From a checkpoint of a small transformer trained on Wikipedia: 9 layers.
Each number is 500 + 40 x the weight over its row's rms, rounded and kept within 0 to 999. Layers, rows and columns count from 0. Numbers have three digits each. The size before them is the row's rms in percent of the matrix's.

# gate: layer 2 MLP gate, 320x128, rms 0.315, rows 46-80, columns 0-127
# up: layer 2 MLP up, 320x128, rms 0.322, rows 46-80, columns 0-127
# down: layer 2 MLP down (transposed), 320x128, rms 0.293, rows 46-80, columns 0-127
gate46 104:470479557469503539484493517593572440498515459559450576486486543478501524445547457477544535504493507552503501498539391503528494458519512479512476537474490493531505416532483584443474537544392446510490516474532489522541492518478497447494450518507537555525499457518505518543468517440460442448525471542444454466524486460469534476459543446555575505449495485495502558512493530428439390484500
up46 090:504468545509487516492530477537570479531483433540486576487493537521499545487529489476572513526467535589489525509513396544450497494505557452489500462462520519524520457493478579438469537570428481509490520486469482522533496507470435459514489469501516506507493436521523487474497569424456477433556493584448447463531490445418511506482542450523503470439473453451491527452542506416409446438507
down46 096:471523489545503496437490500490465552497540453490472473562517511475511446542441517496472505476480457462561476482523629531558509538502442532473478580469514483488421527565513429495546519476582611472502502531494537471475499534505553514466539473503478460525541492463495517487580490550559540549503505467534502581496500522500424498546461500477385532545559498459566462521474486458552542511505
gate47 099:429411508536440489482494483489468559459590488504553467479462483501535503467380430506524446549506554459452470542514480536502457458505483499458499576490478463508523573468480518528439533535500525492499466469447562477452508572497445419550498562513565492514515502410428476522516458499438464536515480503468447512465533525516509475438510454447494524484484457452522531502576524438544538491501
up47 099:517470515496501536499506526436497556512483476417471486503465512495467463461458381540450429522414485461398543493510516489561507449516478534498551408500509456561511528542518485449506510500499496419547513515472522498541465536477482472463522490527510473555539519492477554463501529493541512437468503499478513530506479496418420572411536425556529489508425482478469489542509547485538549433566
down47 094:522585494484478477492553483531522489481427546510462554511511505553613508525524526483523523488513520535588512498546498462446507529484586505526489570462565537432495514554461449493535476453532540452479505565519475510504484449508500561585496564431481484516430443494567448537495527500479508502554466481538494504445505500511512428506515476464489563388559524559514523493462518540530444566471
gate48 112:521484523472522467517488413463501550432492481476512467466522538477483528503468650498488532470530602512516586470423495493519525456468407495458511580511457492543554422566507545516439503448436522514455482483452546466549468513561462452461470539457522466532544504498527530531493539498494513468485487497443497487479482450529456515463453411487513468500518458491512525522483500596525533538525
up48 101:444528493511455522463547497500542494523467493517530503520456402491534479430497423576498469464493396480490456514539529477486531557536559517582477426540500513514406522490452423545549493525532520504530559515522492583489441474537510534529513527560532534505461499468517477483491500502494512473490507553539452578545530539531521487523537567549489456525459547528425472550490536422576513535553
down48 109:544479495445587481561521508542574491486459481411488453598552524556463441496518446474563561452550491500478480525476445518510452511473483489522406490477459504459512494465510502504542525562437497439535507507512495432450525487502507464543532457472521476545445518478489525423543546486542480455469558538496561504504540496531572495419460483495459514457613464477546530459515495475457480548502
gate49 100:509496504497459514447469537460491439503494518443466523559509471538472546565470573566471448574537503540555556621561485512522554579531492522537529511463472551517502475518533569505530450479535490461457454491498489532489460540515460474500538453393605510534494504445513549523486473533479487561475519418500509492460579535501565480468541532509537479572508470557542509505477525504534501456470
up49 101:514492481452462512426394542474510486481466478508505490506486468522487494577509532488485489568522510550524582564555479550580494521535495506516490441474476550508519518544479540499528486545575386481469490466495536483517459548463443501512551548442576471501498488492595537552475471521460431495469489413484452495471576497508499457496473517473522514594536450572492532531488424445496478490526
down49 103:529521537502534518527494504519548451496501516477454526446476456485526518501513474452495544493515489560453508392476526523510424450531510485450559491526542475540510488454419448464512500473492559530474407578586554471518504534538512519489449513569471538568610500532516535464545535493505526557490488499555539507465478496421499542512498481490506588589527478539510522424522440545481490554437
gate50 098:510572508493482535494592447479514476525504495499456487488496543473481489506464518470562453501541524525438509559463538484486478471570533435494474510540455510503459486463495571481512495473477471567528494504489543461576518547450519455401532429519517507433453472494558522544459454361503498558524450560495524503451460483572480518469428483527524459519569476555499534526500482539467455409540
up50 097:531416476458441471513452545475431510472497482459458490592435492447476423556503445492494526477489521425535443508557525454498485500564485506475568431410543529462502474450476429524552500564484519503482452484504446510507503462439519515536480505534483469493573537525472484522496510530555559498486533540537468470513571550482524470561566481404445489442425529488512446495472530473496525495491
down50 096:465600550467496550521448510483512455549525475521487511408537531489525518434542555517497465572508484474470534481442482561506521516540495525528476512536509494513435503596488535493485413537499484483487520522543406463527504512506537470495517487452528519490478532437530414460523481450532445558428428497455475478495469533533428471476476470529601540517533465452522593510516533537556456458473
gate51 113:547504463505514522502429489478476450529505495449500544473468444453420496496544426574520519515535508540491595429520488490525405500481482498525454487560488539544488450535478436502509514489499436554502525473518431516577487538554514506484477496566551427517484489450486522588525593517530467449561515550439492515472459469497460429551519504450544527527469479534448587515494472441501520468486
up51 098:470511497496501501495577546474473550479488558564535501453537561536506498509474490506406457507418476456519457515484482493451554487491499490460560527398492491456523534404504492512484486562508508456508528488452551490437563522467475451485540492437478630477504506518508429473520431409455487491422495490509466491527530579496509570500510485530531526472470440450486482488573494557482469528544
down51 098:528539456422530575537418515516473451514498473425476528588499475500506524540520530550559435521476507482517483538574540557471483560461514468584540466520537498519466421504465465538507480492485454602492509518541489497569503522515479537478503559554520406549454552548516539474536458554503530469536537463506528527440447519499508459502453480485550489535539609511496493460450519467493505447493
gate52 097:492555503425561520556456409527480509457604497458496468472573449464487519553457490534527426445408486575470459431490477565468542483488523557522514475517495475455445501527489508465471513519466482523549485554502477497509527476498477508517488515531538523556530463482504493470445542550546490449493508493474457517465532389479586511497458466497442506499474480507421510436557507558490454577538
up52 093:519490457572471514486549580491501465553420511551485466485425524481527532437460531505484481489581496465524552565517496454525523491529517423465560534530503526542478456492512522563510470492501546487495532472480510532493471558571520475498543451498451499421464549495565524534573483478504527555497553511493487557561476577513449527413570531481472517505470483520603484529491428414490547462489
down52 104:478535519502468458457443458542466511503521467392512459556514446494496472494521469546558489462418461466478423471484487586504497570519492533502527491479498488470434515538498478488497507531438487583541505558413450492552493492477544476444542532495600489545535509552518405526406495476507589508507425495525439524484546437489515503500477545440542503514545505498451516510490513530545463540475
gate53 091:382472486454470503509451515480521514495408511577554538502515514463433514505492427415494518472541496494512479487482464448554537432539471452580499473374515519471559485410526541595518534452529514457470508409500482454507460520525551546516506516460510489514509479469519481482468489466469551535472487487511496530433520477479519523457544534527472528518548519484524475613483507465491541470501
up53 102:553520500503585473488508424547436490515524517438464435460553495528539492531474545573535465521487535457453495543511505505480491516473510525358462552595454455501448532505449495460480524533531525570543508571541513523479497488436497481467504509588481473447498482547501541548538486561525507515524528485523482508517479546566479402560480501470536460526493483532468549449551424521546525493533
down53 092:506519477462458547508491580410476470563465481528540540522511455496449473465554457434451526392529496454503501507505529484489511504503522462624545469402567530465522433484542569520519464466508465473447491477485505460493508502524506513549543442416512541499453548420511480525486518425470416473524501496528564500490492512436475609484497476529529501490463529548470484522504497461472523486512
gate54 104:456513491493531524522511440499459498493566540537561413519514595490476515538500535555511448542460507543512501533513583450574450508464416558428471533502471503495530474548499464470469528486526424535458512494581423525465504543444491512499524534495472468481502510459446494486507535480512502512531504462564616483491403508563452509482474510424486474440572504508436475500520440475516477552500
up54 103:452470479506515494525510515500520528498555594593519432572510614476425476600552539481502505588506438502559561498533567524523502525447478586472541503537506503467564495461429504469465532498531483512434517483550451506462482508438491536524523526519466519561502516481490443459481534535517489521495460467569579461541410533498507512504454499471522451479527474488487497541472461546502461520480
down54 104:515528454507440446433544593546532474535505484492477565489566498592542506454504500533469482494452533456433498421513475534485518465551488511537475518462528466472547469531529511451601547486468483508526485506442550493544527529461531487544412490499562520514539515497500526478495537449473543435558500505508409589477613521448501482473540532562535517519471506520532423508462464467493497529481
gate55 105:510521480514545491564530507570489516410484478516507495412498522494439498439529472488493560465459567575502549452537508505476541487479526495528499504457509508497505455497522529527490438514467585446577523542553458531414426507482468480517422541524570524485546474489463503436495536490477492471488532440496486497505499499468460562609470458434564511433555464454506496415566522499506451469521
up55 103:473504496567494542438463452418522511554502498499519552551484548505560501544492528492497418544546408505489479542454553549485498484478459478441490531521449428433518517505500513489446582516552420516379444474434503486505560504508501549497542451501471444504425562532561519549518464501566471521533433527537517499505521503517502482465550536554473547522492499545479452533506443498470530550495
down55 103:527494514449517473520524543589469497495536491464508499409461503506430436484472535526530569459445574558502455493488483501481553474520485476544491523491517486557564465453498549541556356479487590488543545531543496530413426505468500465493452505488526565471571470492486478426515499510436510515480533508479514536512543543472443561519469466470553458501472472497521527432492510525540457448526
gate56 102:531556476513403523522462491521585539499560548495486489432529556447570487531497433464533465536474507550542514524481500554497505581487472475499449569543479537451481488521490463496514539544458484477442483484496506532475571466468488521432461488512557479487466549475558450428482525483478477522424505462514484569489493487475571556464484524572434496448509490384552555532507435509504520469454
up56 096:445472478499609481405501493465438494505455421524497468496416486567476512518505562527487542498522471480478461499522481542518486445527501490521543400457515466555588507490494597533494492480529459527543546538468494502515401550505524500558540523450454507586529454482478475546568506465488497465508509499480507474464532480535450458449516498426513446512495508568484417456463543473516499550524
down56 098:556576506514483515507451492556484468520467559477462509493566507449508497522526516516568469489542473487483497475477491517519469506561494471500498492528454607493499551564542472550510448489424463529499549461580490493394467470485467498437460461507607549410447537479494465412500548439457429490465424505503477511500517507509541544511473512558519486445473459451540527467508517563428509472499
gate57 100:471587518514495522449558543487524555449458490521541430483539470498538482428462504448484505523502504534497507540532511412499446507472438456505515453495550561517507496530586490588378505548512546481545481549482485503427483498482480415565528477528515527497449465456469551493463488475503491482507550564448459481514571442524468466489559542503503496507563488529440518523450497413548551484476
up57 098:461585517529484511414531548483535538449458515509520435483536485490526477453469497467462491548504502543509510523533508415489455499464466468505511464492538554552517526555545493613437488536505563453567494558475488477421495485512494462546533438534538532469438471450487561515474475483497515500505542564472449487523558411511478444470545550504519514494555492547434537519469480389552545459503
down57 097:561441476474494482555462494485480450556521463515509577486455509530464517546541526541482518500475537480514532459446499581510545519520551551485481549490465421465508457431382471409547515452465448505485538464532551521578488528532564507453486538476481460492570528505515446480538545536438445536461504448569546519474470521464515523539475425495479489531440497490519479492497507581439458556497
gate58 099:487451517456460547518527543510565567426479450427521485519539529525535475543490509528471507458500512468448457569493457527489422512520531618461544461516568486527528521466466509445505480527448494556502438457486489489547559556516538579493507449564487544502556499579514506499541534555419535547504512469489492576558482550503508464505486558496474490547518515473574484440536493503569509459559
up58 097:454503512503477493499558442510439505509487414531551502517554504478492536520464554526529505460505485527492497491514518538565534509397451378505402510528472470419473517521526488483483460570529469557445537518533569505499460493488416472525511515468486488524421541479395540479477472495559497473545416490483439504420493506499508471480536454499498530463454462459512539508516506441530534553423
down58 094:526559492492529478475437536547512547513577491497538560444517569431464487495531492514507489418524590524506456467508485433522497507561465578460541507487462531479511563475467489525562487463503499497546479502520525435407488513516531465478458499534530514461568476511494481492516512615448478496486508558454513534557562511461516561515441564541540529473477437528537529546491470603478449488555
gate59 115:492523462488470481509490501515539575503410514520486489459562511446477565469476496550465484523462543532536551505504468551551516514489490461530456501586552442538478480493441464568480501504534512497512522461505522514499560514478475522516483546488545502457548451372506517425472581536453523463427566492418489447517497463464542475478518497536505528488509553460515608481401497455555558511463
up59 105:504445506482580519490505474513429452493591482489495542510427501491538456525502520473582514500511435505450461478507557483484507484484487511514516479446457520448521550516555513414486495486466478521505511515511491511479454478539497488481496481528488472533429580610488473564481409469558505508574428490557503516480509538534470573494501494455492460498528433523528435501609432559407466506527
down59 101:503523491520435492484475484478531527553451495540477446497564495514429545478495492509453471517499553509552575524508504560542507502475503484525447531559553413529469499539457470561484506532482501529489519431508503528508590580497493507484524527465528507439543463429493518471520628554490523497411549511485470472489497529477553440504501520490523550509506578458506583475393565488582542494507
gate60 104:497509508495485522515516471569517495528472536528438526485499507513520450411492455493457440497441469499561495556494533514445469585515558508499451584546472432602510453446464506532405450586411518495528498539510525464549530473489527460489517493560486514433553500498490523470547475449465524498405494423497518501523527479544473481506467542533478471524472475507491526493507523590417436466472
up60 100:552490561512543485480500465489474517474503602484488522459502455468486534503488591527539504521485462533537496454507506432428484628528463522445402470526467484552504521506495499472517497469480572496515533466467428516460493508438446486494488531539488507557473442449503431455511490525561427465507503452431568465556518549519481492507517488509559483477543469497409510544501448566567446499457
down60 095:503525452455503450537518496514489527488479501489549454448466473477486453477525431550455468458462579529448497452508452473526498450517430522520503473505461606439543482502503454465539589473577474493566487515532499516456422445564513528520476506449479427459436507488545573547426536554519445476489543574485498500439533460459524531526493483512453558489417509439561524524512503474486540496496
gate61 103:531455559429575465491557535537531558452530505478569479508435552498500478512495533433522495573501479456414523489471563514433468515480510500523483509444465500578535476520573475470471506598468494402474458470482479477560458488555536499468507489447528534483511576513526479525493462527528497468467409484499579468472510503584508498463508501495498481523492538483526503512530418438516590446507
up61 106:507528538437527431523486525457532552498529494459514437552473502573554426504470550435480492501479461477456530516492516499459525523501522513505514527442551484516478512440594492482479438510482519465481475562487462469575503484476465401518494481522452558471490504496513482528410527511448513431459486470526554439463526495514461568464483558449502485472557571411509514517438575550521553412498
down61 100:473476548548512512504515505529494479462544577515524506504555547443507465437482452539469499471504622522486466502485545486587515503533481519465510466542456534451408473485472484544556560469527504583533499493491498499456504378524457499536445511484446485471477461487494521540599508504517432454542524465552452497506536489501509500507468466481418509514475519562434419479547480465481433485426
gate62 092:511531419533517431496438532513586570517377572565544515478465501483476560543483410490472469518454475509511520474499478487499461497489492518511544481538477495507560459450499493553499480483523493456444533429521511571495522500457518507527533505470493450485436508552562459418568449478480468478458495538504529452446526558530479527519603514447468499545502521516503489537545395507524446494498
up62 095:540553479475478477474415477476492485417462471494446501533504505477551495538499468443467530524452522505505503528574480462507572522497466570491596549534512494446565467449457453475457489522575596505490484429517521524435483540438555543503518474538538530512469564541584502456521533523519565537478557466528429496413497521542493527504450565485476463511537511494533502489499456412537500526472
down62 098:455486534562492540434547495539486479484584544475502550504424486516547533427501576510478496461497534495468430516460460509436488559499468491552438515496497525478469484510449553525539494507484506438486456505486541439471468461484445535484413548487470530519509448456415550484441519517412467469481529551526505531564487413498463503531491524554452465406494453547486455494508599513464512510523
gate63 091:500460451456488478500476482453521541478543527480412438448497543491514493463491443489536486468564490456528442585512472476460508466525498451497388506528572451523544538478505523512537508508549528475468488572493555530501456495499507517424490519544512479555528539430537502404528590556452537437533538438489464494549468509483469495484562539539537434499497543521545515488548450474515608496488
up63 084:489540564538504476489507515527513470496449463490590547533525454530479521550480585541492501535443476561480568446541533550557505537509491531480622494473471567436449433527520497454474472493473469503535523455510499481515566497508492496548533476449517516438470461526486497572485410443523452529421460592487532513462516532507493528519451466431449561527524473476485453475493562526509433489462
down63 093:533453407492495418474479484443477506408509533479521499505522523569468460516580509569539494523577478435472438523495484471552463546482486471470476543483499391495483496490526512490505516556492518551492548564439582501450477540506499470397529518464480484457488518482551514539509505579480523519548474438515446575526443494472500470420540506520504467543530567474477551476477433473525529499522
gate64 095:474567511447478505566471515563422442535542573470486478487476536519488517532475463472543535557557501570553486549538436473496519506558502449577491489467600589537506483416534418476453480489504475531487483468499477475469472471378572446472567535514579490554475496494522506473522569500508469506498534507449546520494556518487538484493548504498459503483458487490525511510446522477473438478459
up64 091:486591484412497491556475500574412415473489575486481490506489517536494494485496475495488541550557525542566517535503432470518514545574514467495495491515573594515516467428519469432490487469505474520515538475502477465491473472389570468422517517533570531559490537475507467498503573494500510508520547504452506569500535527525529486531577481516467502470467477450474543542464515426443466475486
down64 097:445505491592508508483456535503572578494450432534448566482507478470525485481512537492486520458536513448449486418472559480547522474455518537480554559501545461493480554589426514533467515506504532496479520541486517548513532538506471561485520460426476505462543505437503517503485471542492470477574488491474421436514434437491427527451440534516524496470569517560555458408502470488548503535527
gate65 098:460495470459548508491448464503471464459545483536578595485471484515547543551469402499501521554481515551454491511542529508493567517474454480442528578496522442533491475547552520491442560535536520429480527567468536463500484516518486528558515518459469483576456530500488454515500514558516458457449543524535533463460494408556541510498527407494579535426479532502449491529555521484486450537540
up65 091:456497474468540521502447489518442475419532542524551572488465502526544517545519388489487560557512554519465469554508540466514566506458452477443515562504519468556487441497556539495459551536522513439461497535508536481502493506496452508510472506487485463595434510490459435466507519527545434472463560517545489441431471460538539484464491446520582547420461519491434472546541529493494447542532
down65 089:501488509476478478469574535505538563569428505556418459559503489526451475436513592523475540537457513551537569473496512484487449520501580466552517506462451551498493507442431538504474518516524468514492427474541462495505532516499548472525533468476519511442552506479554526563406497468517567475565462460464517490550494524518532439487488601493477520573491557540532494533457502481556552442487
gate66 099:482504539552528471551557506455497511511590501505461541428522559552530521551422551400443509549451457530499501438514501503461485465524460543534506478456483488481519580511527482525573562511503464489491518494514484517571491497544451517478465495516542478529445527525532511429487610434536490506494584559504515575518525510507575501531407440490470476492570441484521494479485471485459480477443
up66 097:458566496449451476509500471524415494540531399554417530543566484545517530519454553561519480485526528565474517531482536453460513457474545559529463514457491467404496505460505497488454491499490578519500491562521499520429526574493462437493469519447458541546553567499476524507547448498509545527485465492479500441461526494538491541557551534557446428500447556558486466475527529538468499492555
down66 093:524512534552549533539504547448531502482499573503527529444470434501543479527462511446486558503519484446532526444566478545489494527536477498519517513528481437562502534491524479502564573466502405527461498435482448496541453457508491540513497486510561446475419482524548533465495616472568452487511567504536500564500499470497539463438439427440512515522563481523487515474461419467557450497445
gate67 098:557464507476568540506601484554491468406479556462450419469510478534539467455577513522429489449491456508479481596516535556453485434533445448453538509463517470471523537443548487453409476512501434468524490531503485482474515475491549483458481442457449482520506477555503500585565473482493525589517496510476462487483534542499528475440544449472478449522503521441488441467503490536513525511497
up67 097:537502447523481479481548467517489422540548498539487447496420470416466497522480413530556527571442503529500503543544555531472521481499443414501546483549437473546443459439539532493532531547520520485524533547496547503468511446497551509521494467478520442472579440567476494515463524465508521579521480531485502444513548500456473486492552463530527470545427528417493535492593546535511510542549
down67 101:537463480525473521544491468515549478459469528520490487480506512517560537493488472465444502486499602486504488517495483494465547465513558585451432467443481507517480559482440539459467575449512535462502530460462519532516479430497502544485516503461440549480507503469524513470446535539510520504446498564435475535452545403487461453518514513466422581378516437520502502443581515536520459412485
gate68 098:545459469453536537506502550491544549558501464503504471472480505454583502500526562541535473501446437554489530497566520441545502521530521491544481462563506469462502464492493546552508462474508507476457465494500492511546550493561477518465600503576487468430446529494550542474496476479467525392463490550474516415444499495496452553486598521479517488485440493453538577550491443488435420505464
up68 091:482495498543458474539551458464418439443545538484481483542562448527491524497515493448473506472490523536495491479455507547450445469438486539450526572476481544506476529550519401495478498486472485480518572500495499462508498508417494447524405501475484525545592472520444479578487513491513517572514496434503497541557517553513527518507421465514467517523575478489527451451546575493599566488545
down68 099:545514485415492503499498478516545464521473474471538531457463472430547478483493486439535505495543523566479508508571528492498552474451543494501538450489458530507567529452432536532583467464429563461451510509502492533447461450580487531478467553475516507492474450527470499426485520447573567411478593507502493472483546427551424547436576534509506500517438475489445530508520492543472524481494
gate69 097:495554502481615507516499548520535531504547571513569392512476597565556535521472471424520512493477461513493546550515523502496482509489507496492508526427533469456543535454485571470449523452466480494522532457498537427498513481525469439501473467501489499512494541434483463473521523386537457459517485638532522532486491475472464544475485489531561460460548509471552475486519514560485460496463
up69 098:572534483502429553491482505550497500522461501552522549483516478452417428427524494546567534481569602463525535522491453444482511481502477440510454469655491491549483424492459458468545484483546503525484452544517474553473486494464503544521463478489560478505471434472499519524594491561476540475520481425463498520523460508521469492489522473473509564561438473504474545505484464521519456490475
down69 094:489499449489529470498518505475483547527484532446487421545497514520511465604461548450502446582496464511492423530481523594513477483509546534483488517461490565473492577495495541501431470525450506530566573495541532487500464540505532484444539522559473500509481570597480497490452522483506529585409540526537473537464521559468488556490442420489556474531553508460473498466499580489498476453528
gate70 094:515472507505489494568533513492486484443569502515511580527499558464391490455486475483476458454526441456495488466491430505476522437431539481571476415524516523560492587518477538509554540492503518447518475537583500516473499488474457507572483453521491491532433507439557498469434512474549540497535500472542559487506511469531430486560491479583424454515494532548566508523552493467490556568512
up70 102:475444516501491504495559519473475509481537515509489545550416591466415507436505549579571454505493462525529474494487508474471484476485492526601411477527500473555499577498462570516520533480561471536479444504527537498502510476490548561521503530546545483490466419431546467470477444420510491484535532499518543546493506444505499453495460557503460560494426497528460540545516444552519528586478
down70 101:454486527556502490552520461549549536465484430493461444475528507433501464477533444449516480519474488568516503508546593607509564415473493496491526491472487507489480479469478448513524413483530554497485490528510462500518510524486498505495479560510422493513472519466506524523523442473507517382458456549462490417506384583479491502550563475493560467493491458503530543456444501489562466473543
gate71 092:524561541490485497512549505505544439438496519538495490571536486523507465610482572487500494463507472435491499502483527410585382558475511490472574454501527448509507467505481459488480501469500581502454445489558481523432473433441481448521503458575540508601503402471478507534608541523499489523511491502518459479516515516445512468475482516458511543503522498467519483544491534526546488508530
up71 101:526515482498530527458508487473534407522433577490546470499515461491474508520469544503542531529514447507523496446475451491531455545456567440452541471517496461539479448453539439475480497426508529484526473457543433456405424437478538439528543432492540521519478488438476486504551579525481485557544465513536467452536493485498464492386535482487582504503492482466479557595502480520548471497485
down71 097:466568558606533560428508509541494495548549456510439527467513508459528507469546467436524510476473544523514524527519509472437489464521428491487424503494467558408504538525497479511496466507539477506494534517448561505581583523503476476571512576587482440514547469486491541474516504517528479446523553501465459531489529535549492440523436482466395505504490526531494427485424502477541491521541
gate72 108:540535477515438468527488462529518471486479484518495522521485500446566500438530474541526531548481504534488447454519544529499550454559439481502527550447481451524454509567486457516411440578540460533477428484517557524466530467513512533560533383529456476449514521570548472539556424480515452488418477547456582489516437515494527495456517467490525533467430484500473510515532505502450474587481
up72 104:431473537526534496494496547373432466429503506517488500501537502505470484531464511474491518496518471470512506527463587523542536513547511483514493537522491528512500534511494453463466476515471453519457522499486470631485477477435438417455570573486511461499522510518526464522373513537455508605516477500520490531575524568502464490408569494484508505456493581474508528491511551531470508506521
down72 107:531503573543503503499563494502423481475487462504450457456475464456538485474504477528518517523541493495457474413507540562524532417520557445493508546512529457492574495498583478565463437519466495461441408507516597518531532495470540540548528450558471553424499473562559542534551484481511482500471486536470540495456491465581537536486494523475589525502471458512570471536575478520476488524488
gate73 101:506548510553488576487500474540502528432483536528471493557471488521566483471494477487481476476507541525530516510513491483516478429526535518504507499472605542509491531497591493500480473551488558567437469530492536550393468533474515524529515567482484482466573499530509524537504549490493567576496534452551507544490508481516503553603500452488481494516428503461623481440445568531518559576488
up73 101:502452503466488480497552506465454523598511476439528509478538524439476553482485464490542471508485513480447473469462503539507487580465517515480430524524407449469479507498528499562570470448441484468571498465517449491532475532463440494474464435509526533591404489392450534505481481493496456444506480508482470492441499548437445517507475495467477433466584493530445522545540455513437507473549
down73 106:610587452477491495457443477522473491420436513492461520539525526484499555495484499494541480421484503500505493478538463520452473474583391544523497529512598501547507517533473511440505490501512507509494515516523496430476499456568541541482552559529537439462501526568549497511552504477491465500490490502496489591522455468500515483555535512420502555568473497485574456533414547561531504546500
gate74 095:399460510425533506529521485467513523501467531453452539462544524494600534491532503523503537498552488515537567494526504462466521550526496493464462403509518555485566503485523573515494515508492420457457471549477592491473476443461512480498491472441533485447484402440537458564505501511482421495568548526532557518437516430509492491448496498410459508521512516484501514537480513481524454580456
up74 089:423437492440561495546553467473548557496470523453513505448489491478589543474514517515489528498533495488562591451509520450470500568540459518462471434526498570452537523467488567509505495529471443479455449542465539478493451461455506477475474498439582499449504411428528468528484507525448433515567498475512536501431502452524479473473485456454514494557505499471498500518477506439553466597446
down74 094:542474508549469485458493520537499527502584451571503491530431521492470449502442488474484505498422532514477507535470521479492323458501550549575540549516491463548450554509469457528481512458534555440534483438479421523521517492518511532535513526549471496527545538492417483459532537493537546493423480473461424495492536531418510497516494549537478556516490492523543447494537527527506517437471
gate75 110:487515443490498424444432499423514535528466564480472520494441477496459530551523453592502488551548468477502584525540505491478557519511457500575475516523476435575466501474516543506516550393562477481425460542449524502534528503484555499424433541566502497489518528520532475502528421463481447510508496544538545550499486484457529557446467504496499484559506538563533525481455537457562497544498
up75 120:574566436460502481504470477511517443512479460484510503496494464515543495544517598555495415525550401454492584566462555468572472492541530497452510514500562512460504476433499465468465474408488503512526454544474523560549497475469497467459574504515521482427555440486525559548490479523486542535556481446495487425494472541531499600492558510440448491535478524511494519521472498512518458536500
down75 114:514513528463523564500513510457445473520475553496469480540503543563445481538478544479432562547405520498492489486551501552513502508482465489526536560515483419584423472537457556436565572588458539471474470497498456470486514515489517472511485468492487500538419433518515502486523545563494456463418487560541547566505496554539557445513479461509545531461456519465565447518573512505524519468498
gate76 094:531474489500458519481477562541501517466526514462478517585479414514497518477431470508514530521570468473493458483525499500519471497482498410557527490563563459453538502522474524495472476438474421558526425428472507587493499421494509550490512518531565541463453478491555443524518545513540482520509552574486523451470464491452506544444487566497417547512504537443472463508480567485549474443413
up76 103:529484508524446536475466473594501472419512501546528499458570487481528426528568463490529563466474553464460526463481534496523492502449522520500497546434500519489558477568600534521495537523428431478479532449559536484557537525477465488517465483512476432469502458463425420483486504508487400501502537484451514465526500493507584491544453526500497523433469427548551557562499447505508502528456
down76 103:498550538517472466506523462382480477491457491422437530463483456427525495495487528523423404500460504511520558561593485567530523532520467465442461422439447497471474514514427482517510499515514538563511513564476467470499467546539443545583505561453531550526539478546532488483525468531496565472513475486476518501487498492543487507479516496577545440514541439488534552468574511534474527478472
gate77 102:485535545498483575446553577464394471463567505492406467525579482526526495419499568570521481483550510523485501454536488539410510488521513445448463476470542532553495472500489461513521489512570503506545438583486506511532512532496401526507496473536508487498479478525544496521564479513500462481488533568514554533473517458566564499537435565485503512465497438469501461507487477566566493544495
up77 116:528534472527480499489529534526591508491452493567478445525552534523573536408433563453527523502513552421417493480472478554454468523541525412475567419567470482526508500511530525530519539467487529494577452514515528519472572557441495490528475512524481543463483485500451513474551447487532467505443477516407495556490443495509549490542537504500488505541457506427516543514507483436472506494416
down77 106:491492491403537407442528523526450574483496587487444489479474487459448461528468502465476458565564597521500493465518501524461460530509424466524567531507500539495520515496465478519564487449543527545517391449492492436556481540488470492500479425552528500498479465507451502511497526501500464469469487506550490470523491471537404499502464573525513501489558598543520481470566492535576490488521
gate78 109:466482486488567466406472511474552528546477486497587489514497495550511574461459430539459519463543569470450483508531540434501464497505506523448519502469487475521486536461466505571397547449551540554486510527496534490536536524568480529474450434416548487529519528546450519502537468502524509476496466561527582533486496508552448494490417493447401501518425500518481487519487499481537499564568
up78 092:479490470493548468425476519485617527514444484481585478459501487521497588529475416535432507464525586483477499493499516456532474490517493552441498542499487516487471471472444490528394532449539499543464497486446504510486537471573469545496438457403517483527508511557444472550509470520550498510510470555499555513480486502546411463455409517494412475489459467480459479498470482467539524511535
down78 093:477537534490431496525544489535440493528508449540463564504464540416496464503537590458479508510451536532541471492509490538523515520506532436487453426533538539490516436578536481496580507535558488451511483515510476541486540503452601517527493551583479441439463492470490550535505550502467461554514565469466416478482491505497517530533585505536577513492516493483556533497518505474486515457386
gate79 094:521476484527491521567569501528520473491498466556429485492538483496506510495598508495536548481525465476511483517560542500456485497512515513547576527481520480509498495475525526480526537539457493622491409434551528434552431460530527466488589517483491535480546465522487544529481567435474477526549543554497491503446448462469528502491502534435506540501483572451624531521493557546426472542514
up79 096:483454492490556495578584504469561517474475502538480472492546448486502508524625530498520559450527449465508530492564518480454498508516517529558474565476544493455480535486555537425563523570513523619493451415577493467544473470517511458471569512499519522476529487523469550491480549424490499505537546528520510493423510477452538484492472544466488498450452592461544485482482538511465472539513
down79 097:543607474520506536511485515505507453518472503485520480488425551504494495542486501497510503576537527498511525539522465513527593557495470609483499516555516488585503460529444472513556503479570500459414548494487479508531551567423493482446494518510479503557469560501501477426511585522521446555425447465498491519505524464514447531543473509524470469430534467503386510546466514458553534500529
gate80 094:496511442503437514554484554537545519488539502557537430485497465481494594521502506523487551463455544474524529517463462476605463495503546537481520517502492524481492504471466437471542507431527444489540505521435459444481516550467517509505544488648510471626469445489484500437495546514507550481515457593497474520509562515552532542459516544447484441501538501502534496530502452551496564519517
up80 096:542542530521493501526475540538448516494501446535493525533478575522557518516508591589548582483524514535507561464459526591502474531475549508528495472549526514489459499519501483496523472452546503513464493423483482482495489479578520560506521528457532509577423497534427459494502429529458452505493530466462556432472512492423570528476487506472494437482532451470486402423504532575517448502551
down80 106:531532515480574514491464506434513527490485538555594505527490502482484518518477473434516496506472486453502493486498511459438512419550494510509589546442500466578518509453509447517495447524527456463412473572505538437495462584460499451494454430563496457520549544479533545431474482463569496554476473548493433450456534571502421512520466502436529539469522525457568540499469473473469516521481